config = dict(
    d_model=160,
    init='uniform',
    grad_clip=0.5,
    final_lr_fraction=0.0,
    seq_len=1024,
    dataset='wikipedia_en',
)
Each number is 500 + 40 x the weight over its row's rms, rounded and kept within 0 to 999. Layers, rows and columns count from 0. Numbers have three digits each. The size before them is the row's rms in percent of the matrix's.

# up: layer 10 MLP up, 1280x160, rms 0.272, rows 23-65, columns 0-159
# down: layer 10 MLP down (transposed), 1280x160, rms 0.102, rows 23-64, columns 0-159
up23 106:544403504480559500499487503464450486515514562444538459522452518525486424513453480461544471525508455537481497535491505513566436420537476440459449513452544483549564454536467530457477473542509531437537497515474535487492523510508542467501495457559542438448496540559507489463441543514508576471518565485541482512529481464503459495394468469557458478435556521512591553441483568530578496482486476505533583470548498516519528602477522498544494463460428459514528500515533544562488548508492483
down23 111:512522491519589497516504454502476509506509462468541523528412478540457455505534452551550449439450533573506451445530467521541416465447567560513419432483485465491479469524579512475448513531516429526495465510379533526572492519424507423495499420587464485466509496538527502564455545534536498585453528503551514525527493530492542465460508442531523456511477583499553463497494540445509463489561526488519484460490515510522483466500527571499459490557503508482506534480474584492497501496500461
up24 097:498541474468474495532534436570439503480528554489529528464483450543489487483611531577545526432449542466544535437486419494576509471538438450499538437496551482545537524474504498529471513499528605558512527456491457455498506525549558533475540471512430413479566475548424490516542472537447508529496518515517502504535484500444483534438499483517556489518529484462431549528431486553545547561505524495476447531504505488424512523458506454508538546520435444402515516461494515500514478456487486
down24 093:397443411486461498527498543494470483540513456538533470550538534500514538469475537550472553526490556511408422367512436495543450509487528464537470527485520512465563484535462538503477486586494516459456503506532450564475498466388473501541469519560490491466497510520525474470471538460485532533547564475428503583502490499484559521526458462476501481500512497559538485483463548530495480533426395547471503538494528533447526479453483517502538561552500512519495448530524493542489543579507459
up25 085:434566484513517521486499469500505456412491528529527493532462534465407598526470458538551417441544462473518479553496534471519452508516526511507521503458616499592487496537490540495555460504450481549512423454546526480544424412480470476531504482569530439441495477489493544537510463504573502504558510448514506527483516530462517506543549560493496474525421505499497502481492575483502499567520524529459460495564517501458531410504430493539561508511403477489567452511528491512525476474486485
down25 089:519499482475499519550484498559438474579549488498462560475561543559616430436466472475466580518458538520516510451426429507460550473497569516544472507548442436421500479464522494494538500510539547490483529528463494484457566560456544484463508532422507536546481533500461458480484527491502497479415506473498451496485470502542487507451490453501571487507608494510488468514500448509494521475466461480578491551436504499464492529520537475446444524502593558525443518513478573489475517569486547
up26 083:488522486498504491545484487466467481519527439471497451533516463528527532473538475520511574511513465558547426466523489435440502461444421514517483548500486547474479473459525458444552502519469466541459532470573586520566553491492574479526469523480465474503499459485505478541461492413614472496474472510509529507506541527473500575421602534481475547439436531505590468447468498484514490504466465511484566445462441471481533533477501557483516457434538515598449517466532583458470530526505526
down26 090:514455498542484503433566569480590556450482509488460556582486510526545445523529552528564441491481506434514522522425513516591532521506568475511477469502463453501519463463558497579461548470480567466476518542441535467502485513505450531518548521521460451507492507486438561444544502512484477534471549476524485478470496506504542439482361529534544451524516496480480506517503523494474462458446478538450485515546477546540469492464491452415496449515460542473563542572468405489515447537517495
up27 098:495498441500543525549496540478468467512463480494517542554455463454513484458467539475489441536560548515518521467532494522411478509571509557479538468450490418520465547443507533511498591475420541538519443495528551510515476441472487467574553472483506504456485504520545483417461532565574484568488458482421521463485474559453512520489458502504428532537451491530507446576450542574565493476466530581495486498477492557431534436508429508564466467503532526542464493545500475523499462523494573
down27 098:530508517508463548548490439504513539432408571535386544492483506520560563512494486479468588550528495444513490474493489495508470494497541551445523554494500534481439438496481549569553538541532485541508448477524491516541454485463510486494464490531490511505539563510528497535490469473482500504555476545504508554472538471415572524575497496416498424491474563497467440464451563522485494502506452571523528499538516487502495531543412509483462498526456515488453519406530459571463521481422401
up28 104:606546513572503461498531459534500572484486488504569493506535494549484444492512510568493441483561402485537534506497535445481492435505517466478460510490439565513491506464485518452369486506537547510493505482439523513519547581525537470446553488541463437498536558533523495423455473467489495504523576555508444479515519558507534630479517497508429468449521567544516454451486519507501480500442549469444489505525543501502457540473570475529443467517452516510450488478463521496477545464495461
down28 093:476529521450487451456541452532511473457523497546532581537485504530485461500465484476494468523481456471478418486539555498503462549496491509584568547445526491537482519495516502448432461483514506552429520472505503462515502575437458528456503447479477455499591487553564520445480440472565475570515581445485520421484441508538547545527509522499564459481453507567602502586465487519538502429539550514489451459531505464454465474521533567482496466535561467457461465505565483522531534505449484
up29 084:452515497444452480424506482557501464504541465538460464518415435555520478524502494519506569500470414494428463516530524481501456438471451561524493497517568425476519525578501545489483509537529536502476459514501508545520508553540514492519565435516528451554525505495445507473486556466494479506550507550562451450471459441514459469565577485540527474508464500555508481411493542389444439478500498526510467529529472546517464515564542468598469498550530527444471490459550475447429491488529542
down29 089:540514423573516414512522537473494485441529509547451478525503525509510560445480468509518495488492549548606539463448465450486506510538506429482529482570481528488549503530543491453569507477470504442571565437577435518508503527503590494532457521445502440476524474458517482440525456476479487499442490467493476566542477476507525523520508537513442445478472532405555542558503445503557486499450530375495478402512513478559532521507474552473498528505515508492503460565527505442452500499493535
up30 104:478602467474597504522490498510543496516452533535448493514482489548553520467509535465471477479493533528429453447526484421537476513484524519597517563535481523519535526490595507529526475463515501528537533521464465408512476508498555505483501478492500507527411501453504464586495420500422493579459518483449421468537570447458515519474449510484426514498555470407468551499511476551518428465512487508498482500544510493543577453475541490496537498448468474422516476485452528461478582491460482
down30 098:530449504510494490556544479531523469487488474549469448462498479506477452559451504554503520463458473492517480508513530524511481530582556469460430561536523535448500451522455464499469557492489525488462549501482519626578449492515451470450477488510478543508483502502514517459461504489547421452574566527555549434459492483527553507505539494525505539485521457492400492554418460499500476534471483490459508545573536523576517505546465553484511430458536481561530451623461469446536447453472539
up31 101:454523473474532534554456492520539466575489473485424467516549547552547499467521495511500474517498493474476468470494489542509559509508466435493478484574515520377475461475511497463388581555408489462472534500506543426469483463462550550449485532479495432542509502558439544532534483528515505439516506546560553502575482555490464552503500500524435446524499521471530498487521494435568442494550559523497498471490434525500527524462535518513477527458535424506542481499538548500465428385507509
down31 106:583490566486515433515467537562545512440544495551409454479446556441608578544484466457461535444495521461498471487560453497442447529441431504503543498526504582518485501509486508530514510481558493540495485473488539561482491494505501564479505433518547518491535518529470454525434509514473474512531530474473544492503436566534521494561533446527508453439521534551443540483490421425517469473485546493468567455525438495486437531510511515489481506497571549551440483428486473509558519494475438
up32 098:533492445500516430525540530499485495569527533409419433432429455531453550500500490514492501511404509479515503459439471482511506540493484494523572455553515518470500455573513504546496473454556560551550536497471506518457511521488428590504536561562474506556498517508487534473520582452487460429490535494533522496540436489533489579481500508500449470531554547487466482397563542505473482521542480478491468549533485477495463507531518434507471516488503499501590489511472491556436517411586483
down32 094:435489503524558529490422537469572601418437518470421440542547503478489456517473491531525459493513512493497521510453543516533522490498519589507467519569444459585490508410478598516439490516548522562541446505543471526544448491477442489527440506514503541504559499490523531482465532534488471444519523494458529535484521451500461512535485522503522513503526507519468459462523509470530553533418493554505465448543509472572525519458443518434455551470454609439460516500519501477439467565470496
up33 094:506510511460455470369580412535538465493553497495506491478477527486452472510486404472456550509526507553470520508510528528456493464545494400516454490522458492417503505526505442444555494524462513577524464467500538479542491519510502566601501495469488497521550512512445515402529476511580507526591550525505461448477474487492525544529468477544451484565526457455527483434469501475512447494531443520495539557557468548491520548545504429501509515499560507447549510495420491512512565499532464
down33 093:574535409615533535499571514515449556469497492482511534485523481473514457547483513559445452536517543541490438517439490467512507557488463420403522592502501453519482422536553508568503545522478532465472484496519489505475485516506461458496529486518409540511566510506509515469512523512476443495392560509562533454479494517493523542525487466510581485542492493489418504454519508420518532528499491480472455438508489459519441540614477564466472491514458464481591476512480513486489494509506502
up34 103:477520442513484513544495501507473505483526536528494514463489519443520468473442507586524492533456481488563434468461498545493474462567432498531529492529507460461525528514482520511531464521544544504508502514388549545562455489475486529518497478590505456520498441517484493558472514504498503555548548420564464552566450411542437557537514509533490430518517515411517497511533500448496460481629418480503475560497487505479460514485507581494471451518457530431524447436472464485525563585524517
down34 104:540453497521442554442544503498503412502508519483466472510520439530562568556492449518545533557526524518525502540541406544477485482572475502534485517463543493438547497521467500511499534503549501504473508449489496495485483489408455539533516447535460536474568439515469478482466465490463557503537462490535540555506455391502492546512484480469556500561457503524510492441505488403489469498520421489466539536479512508565491440466440476469518493522578468515442494513521538446472576475622582
up35 095:592574427503554455526493491483509498424499561493460542437526482521475427456558526542487475534469526492536446443499409569467507537467482495508518545498500478438486489561532506533546475458468534508487438487503515493427449517457460547521519572439518494471464520518502497440454468514479481556424509487478450562497533522457504540521538485515494483542492477433523540576597562526512500531539423552486529563483487511478466484517450514531470554480497397488500473600464528559557478486528523
down35 090:483448508453487501491527543525506562463527503466563457505470506521538521523469472510532467452510461507484432483526477489510518461595610479499528494444503516520514521429514477443461486452552470437565553458463455492530527432438536472512544452542504475490535430460526585574589581475561485517517539465507473465559555510460515498444502500507487571483533439498529446519509492592528499538477481476513491547431472445510506552466528537514555473548486592474496469424479491444419513513534481
up36 103:507528484450485521433494537475446502447529473520544498477506467469506425471553562482514509458554447520513579546500470489466475525603499444522510583545549531519462452516476579428479534532502477501565483494483542491472470445516430511489490416519537553533521524395580554428506456572507487582533493441526434493457467514460497464476551532443525569516478415525471489525516486507442522477486453524503519508524498449463476522482454419455523529582524524527521552536489480548469517528507489
down36 099:452535593433521527465441495469495501445507443520471494449472517553489563514557444548392506586502510456483531541469530545439454504444477478555477555537461512459389456534438557486508471511483471465529565501511546548511497477529519436495484463458536601474553492507510591480483501454525526470546480492519519494457503517521435496530513560499497463528499499440506497583543424519516470437545494517547500542458562469456482486482576514570496534510502475564500449476525468549477500500515459
up37 096:502513477439527536507525533443518549425465482521423496533514500488518500493555556515550411505522499467465513498527570435536510481561485498533523486452535455561473379501493420457490489466508492470558539493519479405450454486485466518581486513519545492560522465521491536529494494547517425428476465541456488440535548443457510498486496540538395450486497517575473503480462475535520533561510504504503534558517508480476486493485562521579458495600499528463555539543439545464464500438546498
down37 094:506578494467565505431537528487479525546494484532465454501563498470556566489541480458538519516467495556447444498422475531482431487558474533526473483449467422426574476495435500478514500560519540493539579537484555472517505464472523482533456490463543545505544531492537479495486502502486459508495443429568517505531429568500472459500536495434493486464480529505498499484544411464447514442446465516494538501433459505461458498394503518551519490540540504579573436514504498563500551510454586
up38 114:471489495541545528516570437592549451505480481473476508527533498444565538552531471461488493428429473533545449514520525505497507515505523481501535515487432598396587501528517447555518523555527509515468484546514492497465524493554462515519445456538530481530517499453485545486482535430521487607499441480492486479475594513537383516477469528509406531528483480523482423521447420453463514472541519468465499517519439458515525488491456528542522532521492478480572567462541495450469504471466491
down38 111:394490439494460542558492425572564576493525495501438552471520559492423525501512516440507456546473521489535549470500527531487506504504468472526484560480484415520511379479501567502492565528454489515511575500530557463543467532450487451490454567487518480513492512464503459499432504478489551518494475558540418519482536539435562511553411475489498480520521541534528514511508545443478486469502463467443490517435561531582475454519518509474492495540546530482518489443476508515394471523540505
up39 111:505553440527501572567553478532559520473457528520452519426492516504527500513552444533509509514542485498544479434452529482489502541491497518538547510477472525430505505473489515527470538496465547552438500426549500498474476539511537486527516388537499477498574457463545529480462543495531533534511509472497475520541549351561444481465563460544515513427473506485467563489531458524438461579515437493541494545499521521483479531490527514522504506453492489464508513470514397419518463427562595
down39 105:507523462515457538581518510506508520552517458539513510482503482486494526487490444499482478566471524499526485493535496430447503439518435505454547478507457538389585560516505498548470471447556512523501496565543499568481509424482559490527505475428481508494441461502497515510475475586503517544442430524448419577473499578485531537520487451485457498482447579355488451513433541493547457518495527496460501496517491459540441503541459493516546504508544500475589498453587512516492503482523538
up40 098:404479511521488432534473459511472470537528460606423459526465434425497423529485507524434488524489530528548477527551470502543509513528454434487518520468480511573453462595550428515580529420533542501500542479543514523518497411517492503492477463498500535449539502554467505523534556493560500427531463529543510499512519480446470545462563499435482522533501517470492412459496514594475530534435465549540457501533486549482460498482512518485470497491560541536419523496519540519456525542461517
down40 106:494548529431437555529559525488464508492466467547460557557510389433497480562471548489527538563489541484528488506533484537552454510575573445514566489436509492476477431497421509508557523477494546476547489491491486479548555480476495505519506474459460473493512421528463572445497524571535466523438512507492477531493603468529510551512534525485507496506491537521486501461469500391483469519450461462420513538570510484450522477486465509406500493519482560534410508524572535510467514480509452
up41 109:497534465444544515486482474501493480441598526480459513478509510505496535552441537518505445445521519501542530517497446554478430484481533480535533492613475494521534484465483520511498498517492501464451481510538461541535451488599536488494442495447444467512516543451478456521525512516448609519478439449539474432498430442534464474466507539497558435551445572485589486499420475494506525422487590545532553506558501509494506498522504561543464490464571494527555520522489459580527493429516526
down41 117:538482462475533509543531513512436476570490490452450557466557483534495447533518473458541530478540541577457543530471526534538473482471528530560439504450515555495548578430552500441605494468463485517469433501456486472481501463541527524453508611479449423509477442527496470455571441476490461450432403540513540542461521502545452443436540497483536548467519448520591496499500552486501448497486534489482498458458484536506504547524449472554560497550469552524512492505483502473442494501509539
up42 094:462457580550494539451455527430496462482429507462571490444516497578472474475491544431513512559482484521503478530466432472520544505545486453499553478556465482475565543524523486460505472468491475511456494459531479441536485464455514503504549508542503513565540535456389523479578572493571541537496442482514485500543477574434534513474453497496426448489491519550480436541556448481492430490574525471496489451515502505493470511403483488475547503517552451461506451519455458558512493543589535
down42 092:569529536468482505504562488559489494582550482524456514485428528428557451528479480507523434538527571504558461524491537470482502515536559499473469609440526545535479554460544569528479461523451518448472534519456559506509499434528481502433507518530484552469486499462475443485518437489518417538566582515407505513471467552431496442520482458560536519471503541491577536500458519540543490486494501479457538463501492465499536555472515497472499415474441552525449498419508452498542487473484452
up43 107:549407486515527549486510578483546469519492505520533543519537475483530463517454541440469527550549435516498562474444530538422433491458522473482520498463516455483380525463528499513506565555489456536426517499554450491464418532507490470489442496463521515463548547457528551411491560571576514516498543511433489459484483458538588518536508529556478487450481578526513534515474488482580505492531433534467551465477531581469475523527476498497520465501478450505568466517473469541486518498509563
down43 123:526497521487521566457461532429581525484456519487540514466505557514507455455524444440508585527579519480585543400506486498482511465538509537503550529566485483445504537437524516585543542525460453652421496460490453497466465485524548451545529459478528484519509460484523465476482455408516493525533481578494444503493542472494480570484488500447560523387488535483523545492452471506498524467536483549497504503504475490513501466435532454478456510496520501504486477524529450533546503433482520
up44 105:503496528537454427524461434490517526562514500519515502467546483509533495498577532477457481532390506466565485508489514510508515496517482447505487492513474596579449420578502445451486581567534544540455530490519487430526549512487557469437467464495440424504501489562543515491479492544532454567593491457417446531509486500532507510470440504501446457487573498520515557502541540489491462484557478569501511546513416453455513523524506502480490418452483492485528437514467547527540429512486483
down44 104:524493504463448529498524479446503473560517482523542480498543534496499469473536561485427475483455449462438502526499496502525617458514531516477492516484467528582444432455487418438466493558551445538527525450464562451518473520495542479518456483530496511568475522556498514540552493455476500607549549557550509577480462524433503517412453505504542485461537496549483534486497547482481467472439534536419507552452450535479606500533500536504572465487440566514510461513481485514499459468443493
up45 107:525518562478571500502482508514462502482435444537472529514492453490525506510558400565464536543509579512536537489444543473542541486445516481475497485483519523506445423487528517460532523524470486510488558493434488453476441518527512494493503400502569467487516479513486468474497552517463501453440489497563540450524521445422498486473466503499466455517476505463543433563509501535493558550517495506545493483577518475486427484475472483508583472480611495529465500620433584438478494454590477
down45 106:437538465513527495501457527530538548552457515497466542535518545418466495484507455512551522465484510534514520512606510518508525520500541469521445489522540497517490418426535461457485512527491476487518550411453507442501482521491493480545529496494485453526520498481488448508502608488390539461434495487572516484489491467501500514499507436479582510455506597479528474525527489475473623511460478479518429430613478525510438536514525566430511466484518519517558482515430583513534459482482477
up46 097:482560525477514450520456536516433516557594473525472498535480494485522496495454544523502522511466515553522494443495503481541496511512570504467521490452478526484453564539537520503443457509536475403548508425488557463532573526473528535553467476473581469541544506452483541483545536426489487432461485481469441435524438475546531524479529521456475584498470514463477514546543507481509549490470533456471526477377502519425500491489561539532501471493493507561424585449570488439440530571527483
down46 091:514425453481559523436532475459494519479431442464476509510558518513489553465491486515469398509508535487558524563487447495500385522502537487530492474581483460491522464479506474585475510452533500522487532563577437503511460442501464458472560435523507515419546525473498576476524494541469515522563526490572548420432496527522527421495507456524476478510494522526520490491517496488431481495510531491419478568584499504547535545478494502487488471566454492437597481522486496530527576499537524
up47 108:427529485446493505462509556511465478519522494571509540576498534404469423467511498506533530518466521508471506528440566396467499540590499462526488502473584484478483509473520542480455579582505524508514453518542486543474479569508498491551505561479454453462487507468443492454475450510502501479526561549588513427533582523534467474516513579494490480465534473472487455483446478494532468480527500497471485585546546500506473539443546444487430511439487443472509527554565453466523543505542436
down47 115:438440551511520517505483391496472556459530516521546478536498571470524522428571455505502509530464516472544518473482542469448447467534471504505527539529456515551520550529565487505533470583497512460562502472478500447530491523514502463466530552519517484569476429465503513468475506568536405564488514487534593478468519448451525535566507519524484471483633459417483536434445439476452490497502527483491542521493492504496537496520528480452513452482516522485497543447454530522547376462471488
up48 107:526458462496521524498495505535498520496497483488526536529486477502509549468560471396457483459438565463541501456460492513518495561479538520539565442481484522487559538535474505512471541465580461494528479491539562424561529466456516526524424444533451507461487478492490491486479463433448499533523482522500573479524499529511564453536466579527513466470584480454393468493487415475460536538551442553489535454561596429481504528432539456521544501537488492431477519548566486526462519445503559
down48 110:446485502538463532472477573462521536455523461468480520497494424506536536519508486474451572552499473518508527464517510500568473486470485452515502614516465491492492524504537585496452479510489504554503505613505537507542492510564509501499570560457468495506498454565474497506494602431578529473503520539471472460494479502466485588522453514481523427480495506475520433529409511490466511408509516524515503449369548510513487533425469517457478386519511477510563524491521504504437491540466494
up49 106:531530459553584499498532480480537507509462452458478443548531515509494514419488520515533503468504583536488530544556479462506456484501441413494549551494518445474535556525455508441422507454465572508563517510596514495479541521503480473507560547462453547492511491553444492483484462565547473441477564448500468456411451524468491473488503584457449466509425534533468438467564502583445546488485464470513455515526543544415492464472515487497580511500506579487513490529511468529470532489459484
down49 113:478550468480493497535533551473494501527570576471521448468450484480565450516507544509565383546483438545507524480494513457598538494471554548506516476399634519507503536535466499508512484511463547486484477508498519552487487543489482481496505519473500525407476450495481477483461477468563503539541481515495474487524470537478425520488413562468615504506499506431541563497502512531440590503481487450411465496564464489530441530452479524473539535481515534521471444513489464494506514445529519
up50 101:481522491493508530528493522524497522502475551572524459515551508498386510533538469488490566495535502489504557519468552524490479489473468500509548475537498480476483568442459578426400502487509535513466517466482572545492505495530437528515541468426528483478537451512483523497472498533531576542516574475501484499552475467485440455456480469458460483549588541465439475489478539504537526513456442443561534528536484530562422500497560444594545455465448501562488452481406503504503560513432422
down50 111:518511588478522555482471475538516541469533535557484518484490487489467548472552442511441497583512482466410518504500529507498516540458614555506495467498519498463536495439442509453494481525518493480512507535491500462516462546491445561479512490501489487539499482527449504585508463497534507461513503485466512430426488559507483530513456560443523487453498448475474485503501523425434475511605418478530503585441410553578495462595566492431489505498501458412545530477515527552485548520452519
up51 115:481487513475495485414496511488461506465500424428483523522499434451445492479504603528526522472528558523416533495520514477516565556514450500578531548472482494505553581508524482486505510432616553476464452480569534442451529490479485539513496508521540509563506506484540417477517481494497525533504504469492551464506465476538551490487475569550477468453486565457452489485501432560480515521483522460521477461399457524394525551401526510456526520508554556483477459561483483474444520527499496
down51 122:408525460547496523500513514544526479530515455519481494474479411423544443558531533511548527495497502494490559522545451508470585471512448518505440496529539574542500513523462488478479504487488471540465407490457487538478491471520513549582449503413521440559517506507483486461442514439555474463533500447472503524457561470470464443580508544496470491484492548456481484546417533508451519528476523456528521493439478584506521540493455582528522488454568536534551480465567433562513535490508407
up52 091:539506489516519503531444529542446512528402387434500519517548512512547495540442488474478439477533600538486537509538437477502536399521476456500475526538554447521474447556503479436467548565552549521449558481499525499511478561550534486478415516494556502540451511496492561481456462394505486466532513542490500492485461468535488576528479491492480450525493564562505484479548473449514549487567544487517558509462496545518484505564482459500450543482470542517556527421495497482481534538446448
down52 095:423473527411527493468517444464486501544550517552510596515539501482484517533478504539528500563505495488541456567515598444549505555462471443478459550474442586505494488500488527467503424458417544516503450507555564531494557402500550455451543510521470445517499462549478420511510529545467526540495521536461489522533531495501516463510496488515540532438485506503448511428484517534478449511537470517452491475544498561483562455451490550470516509502488518461405603408545492466504480500483515
up53 096:517499433439479447544480518526473517511401552528476468475516463430505566484570440488539437531526433508513466500567484453497486576550463509540492412561543434527482538468476439546521490507539514401555489479491538475497514473510501486502549473528434475504522548508473542459527482454541542499540544446516517494485507466483528608462506502430567498523534582492489439511518446477523490540563513532472532505549441511481484428529437477550488520494521604450489494524456531432503487558525519
down53 095:421527553550445434534504477504539515519472522487449467386522498564512474501478466498559525486542524496495500533515512546446439413494487530505565503509434599526511447474550457533513484541455486409483516459433431461522503511500511523571513483548496490428443419441454465506538448515597485492487486506516510512517526475507543579542515435484553522496486493560471493468492505551503512516530571510552478509474484423490482482536449485444529514461524438524493520502601565524560488544534507
up54 102:510382458529522481514482491496506498516482484505468461609491527485501507463551537523537444525534542465494459486494527380550451530537504484506521497517614487456518506470480499550466425498494572475517563441464503548514508516489566499487593494467450526485508557511532470458488592511513503498526488510545408461476571520440476538480536490435583491505453496456435535525471427483492404537498522474537482535545463427476490517504531466478503542518488533455475498551500461537462556553440487
down54 102:561531566541449551486480515545509469509543532586511464462533490473509474458563484519529444436512482443535578484453527481454456556546532484475497466501496452539507456547539458532427465412520484477483512528492522530512587484522480467557428464455552503504438432546480466516522444548494496587473523526455505519467493405488488562561494464482439506528469552487526493494542521533482441545474475527564442475506487463485387526545542531511544463496543553529535502446485465530532545478458427
up55 096:535526529492482472533469571552459553513469475519506511424523499475462567483514538488493525485486483506494503505519473484569510540488491456530482435497516510525463445494516536530507579451513523475482482454503458431451444525533566530483608521502540550494525524483548523587466527462449543575526478452489469576530482442446543599432484452438540555504492452517544510462432473518503494453510508533540486464460477487456469489544514580487591531475441534412440465567485482563481525413481491
down55 098:482585505543530547552560538507458488537558557491524484497466484539410508502461519558538560431491482497463505507497486543525479524477464467597539476496497462446456491505448474447503465501478482525490499510414518481463503463427432520439562455542509423484472538487483499546464491486436488503565514494474477556519500471479550534543483419491592500528582509497515538517490458508536547535483438530489569483541467425491523548448480469529641486453489520446480440546518494468501529548510562
up56 100:468468550501516528440515512499524451571611455437493518487486529504468440475510516575488540418495500531463509508502485432527509494410459580480542526523524438419459485508458539486459564524490482476527458489509457474487482546482475529482505510553517515405554463484542540512492490548541468465516478472502436478466436569507513526483556512492490500494427575533536448540485461489480474579459549527512555456514587496564470568482535461455531541513495586486496529491532450457526525570431448
down56 101:450568494519486479507548520482493547469493489531467540589472530440531495541521536521476475425480489521524503512478488517528572543496344537500567470560435496468440507442459491475491467500452517501518524568489611488445465528495464490524490465437541488503505596530493481482608466482399518550463511467474500439521534494498556474518500516429522458508548557476422568504504520472502535499499517539504513532547482496567522482488496461521450537473517491497545503534416460531460481417469498
up57 101:443498542562504482492549580450528477513502483525491479534477512474490499488480479583438460464497494569467547483487542471491559485515477494557488522434490494519541473474459523419503509439580486565545528522514507504485477477466522474605461518523462532454554475441511501531509499492561526490456500560466389481468424516450448618465521517606473425452529495514538482438479591545471503489455533515529450556502498523495515515486403487408524510504542499495520465497469507525508546548463510
down57 094:530486532464512522528497512521454574570448480470576551522500535513462456543458493475535455503544540507429503486497537461550513469523532462434516518548484525446506462439488506561424511474495484431426501445527534469535517494567417530463437505479447488532471437520516536501498452581531526486418498575533540524526584484535519501415497468466492557561534473471493482536472447526511538553478511478513420485549512399506473608504527437462478491486510528528548514539517472462537484558489447
up58 086:485500493503503486446531561581434495461475459454545515481514546538499520585466527448509497404496514457506474494472490483520492512520454538462471571556506540524566476505569514564507496426463510467450497444583523482521437484554450476489475463482446489534515512561450473491408513546507467488495507526432479502491512524525426510505484432575467530572523512543573401548542549500497532525531496458517482553531496429507457505493449510585518511555457507482473534597463486546514487495555572
down58 082:455580525475547497562445508426527488458552577567452476552458490484488490437499449451516527526447451545504536523466491516509442509478515501541494487488488523466483512424506529471454480562534497425538479525474475505511464514473523466515541498482518462463455593513556512429539524454434560463520463487534527424519458521490525460484562587498562498503489460494470616415456514438459482499504499443433478466474493530524483565547582522477513501489598481523525542493517545477431502554483486
up59 085:421470482515477458493475564519534502547526469499536497506455578483556477501520513505495577523493489521537479488553452473495474490473484492534497510502573433482511501523476412467551491488525541386496520480465539466518486486520501492551448479492572522594436511544513489567455469422449526491561531500474511487571477479474528530412458475530533523483506453408500467534565531533529549533522521411606473511589454465525422466490519577465514469484502567495500461555478451520506540525494542
down59 079:501550489547512503509482550537495498450534513563515509518499502452524472529443458483445490506531479468504497495467510426548519530505538537530574446546503521502535498501551569561448511573507501598457531566486483539494484455490420446490532479492475493409513493524493605444610491555532455502540444418460497507403499466502524435516533460520512503481453527475527552496466431467392456538502438575472519557471502487519555525493470411508488508470567435502511504528481498472535479493487502
up60 100:548450490535508490541474492464453564484470480448505375490505523546474522473573522389510520483455492490533452495452514536529445503595492512491561504503609546487532470597488509526452443525474499489469521477482520481488508560514586518468428508525497514428502494477482511478415476542572449553470480457487547479490470502505499549499471505528446531543430477507537582471513557525491498517454485577469511501403547434518479561498502542529488546533485458542533484523472478553449496554530496
down60 090:471510519513531564474505537534475483529525518540556505520545470553451416550470467469483517469517495544526518471518509544504500505548560505531444495527475467601486487507524519466515485594414507533442450478541463487494446453426505494468511491510529469483415486533489488528484458471452561556514500470547491480486537493515548498526491481461557469540443620508526507507549444513489539545512502466524604530483480503388497462530629532512439508488442449454507535508486452459408491488481438
up61 102:506523500488445528568531545478563550560492491432578447517505577509449475458508571489494507508431496485497486441453529584529456532463510543464504494443457499514470456558549516494508432511515433529454410474538493481450534513398538525504456499493478492459527484476472499515474484549451543571424501430529452472523492558560401486460535533543509485507482561500515522495487564546419525477497470470500513438555463580563510533456466443545502503536453531497501499524466473545489526574499486
down61 098:430491549578598533470481538533480458455457567527497573534460450529496450572512536470530542495586497533518496515554432520537545492566491462514467561522537537536492510503416513456525454509467473473421597509471483470490498457444506541531524481459476473468486567485473516517540453482469534395519527582505514503480494481551496446478495464454562478480572526494479528488473493541482532550483502509494457528521519539465513477516525470448469604487439455455475439527494443552488508422449510
up62 097:565438491567588478478470509543474468538561429503560542497521558474487504501476479440474471488594558516513531486536514529445475535493563485542541481472486497500514463466504568498470467422552527466491490494513469485484482511495485433491467536474455483491469461508509557497478529577517477513434502456447483507507485434530534470394443499511500488507528498483564481402558494491549476547414536398525478493525518475498437539441452466556617532548519459480506467505475494437561474523549536
down62 091:463520438401518507470496498493482439523427471464438460485473488540515492463495526443517513516491475502462549567458439515548498496501556493487493523490434535460469543570552476520481454521481603534510517447495508501530502426471490508498425543515474460435476475537467487481600512506456526477395473589484473497579563513544541547506566494529467534474501470508537495496493523467546481432504458552507537514559526540545533520509583568541411434521563512495546477484474532557501472480476434
up63 100:484505465542524432460551437458461425506461491532469552474564499498467525502556629555463458539538550468513525560594519503535510501483480499502488533512499486520501505531421503474544496496480555520497427452405551555494497483512474532477482574541462501532507529497506525525516454481490490491442529429478472463501449442533499527439589482438516503513526387545490509493492582544560465500539484464543527458494502522527438488524487527545500504544518465499445523474406456513462504452598474
down63 092:491515526486494493489516553482508520489488472448547471451500578460581492499454514546485553454488449548471485477433554445532495447568508459501516538476521439473443531525470523481479511509460507484439560496591435518469489481521564477474580478535541471437584443461504555545590493460509453504525470461489481459536550555503515484532443545497426507544431509448541446506549429529514489544443499505514478488484507537459525560443479500479563506492481538457476583474594561555463473488462554
up64 103:465478445496520497472475561503488433483376500482490479468554523517529564534601468471478485532477506488526549562525477531496397438534553495515476539505498464495510492450538555455463501489498514567470462503538410470490521540513422419505493514509530468452534472466533535514486488573486450528390500432524498497540505555520499471501477500494558506484506460504528567526449471446528497479465474600497568521513495510485459551541519440539410513517445500545490496473411474448499563457483457
down64 100:516463539454474456515522430464467562449520492516440556522513502440459449489461523441538510466515397505456478424488536530507589483475460542500455495450577517523536591521458441470520480412490502531537487431530524545479481433516516506473496533496514487537527496578422458452511490523511610562489503484476527531477525479462518534457519581460517539559532489492493467478531529570461515483493497449525454514494529427479551503474511525412472531544527467536504470553560560531565469501514556
up65 099:409535441507489491500611502500409526514488503470496547488524521517600502507553476492472487489501401521508504450543565485492562549504479435475477531529496561536435444519474508492528535528540412490510420556575518446495468489475509473517552488501446472493569516505491522617507510496519457474531518506449466526531456410477529438482570487474538555435536521509502555454477506431558510515480524491471434457528503528497488484487535543470557434482521475547506565515451495503475571477511539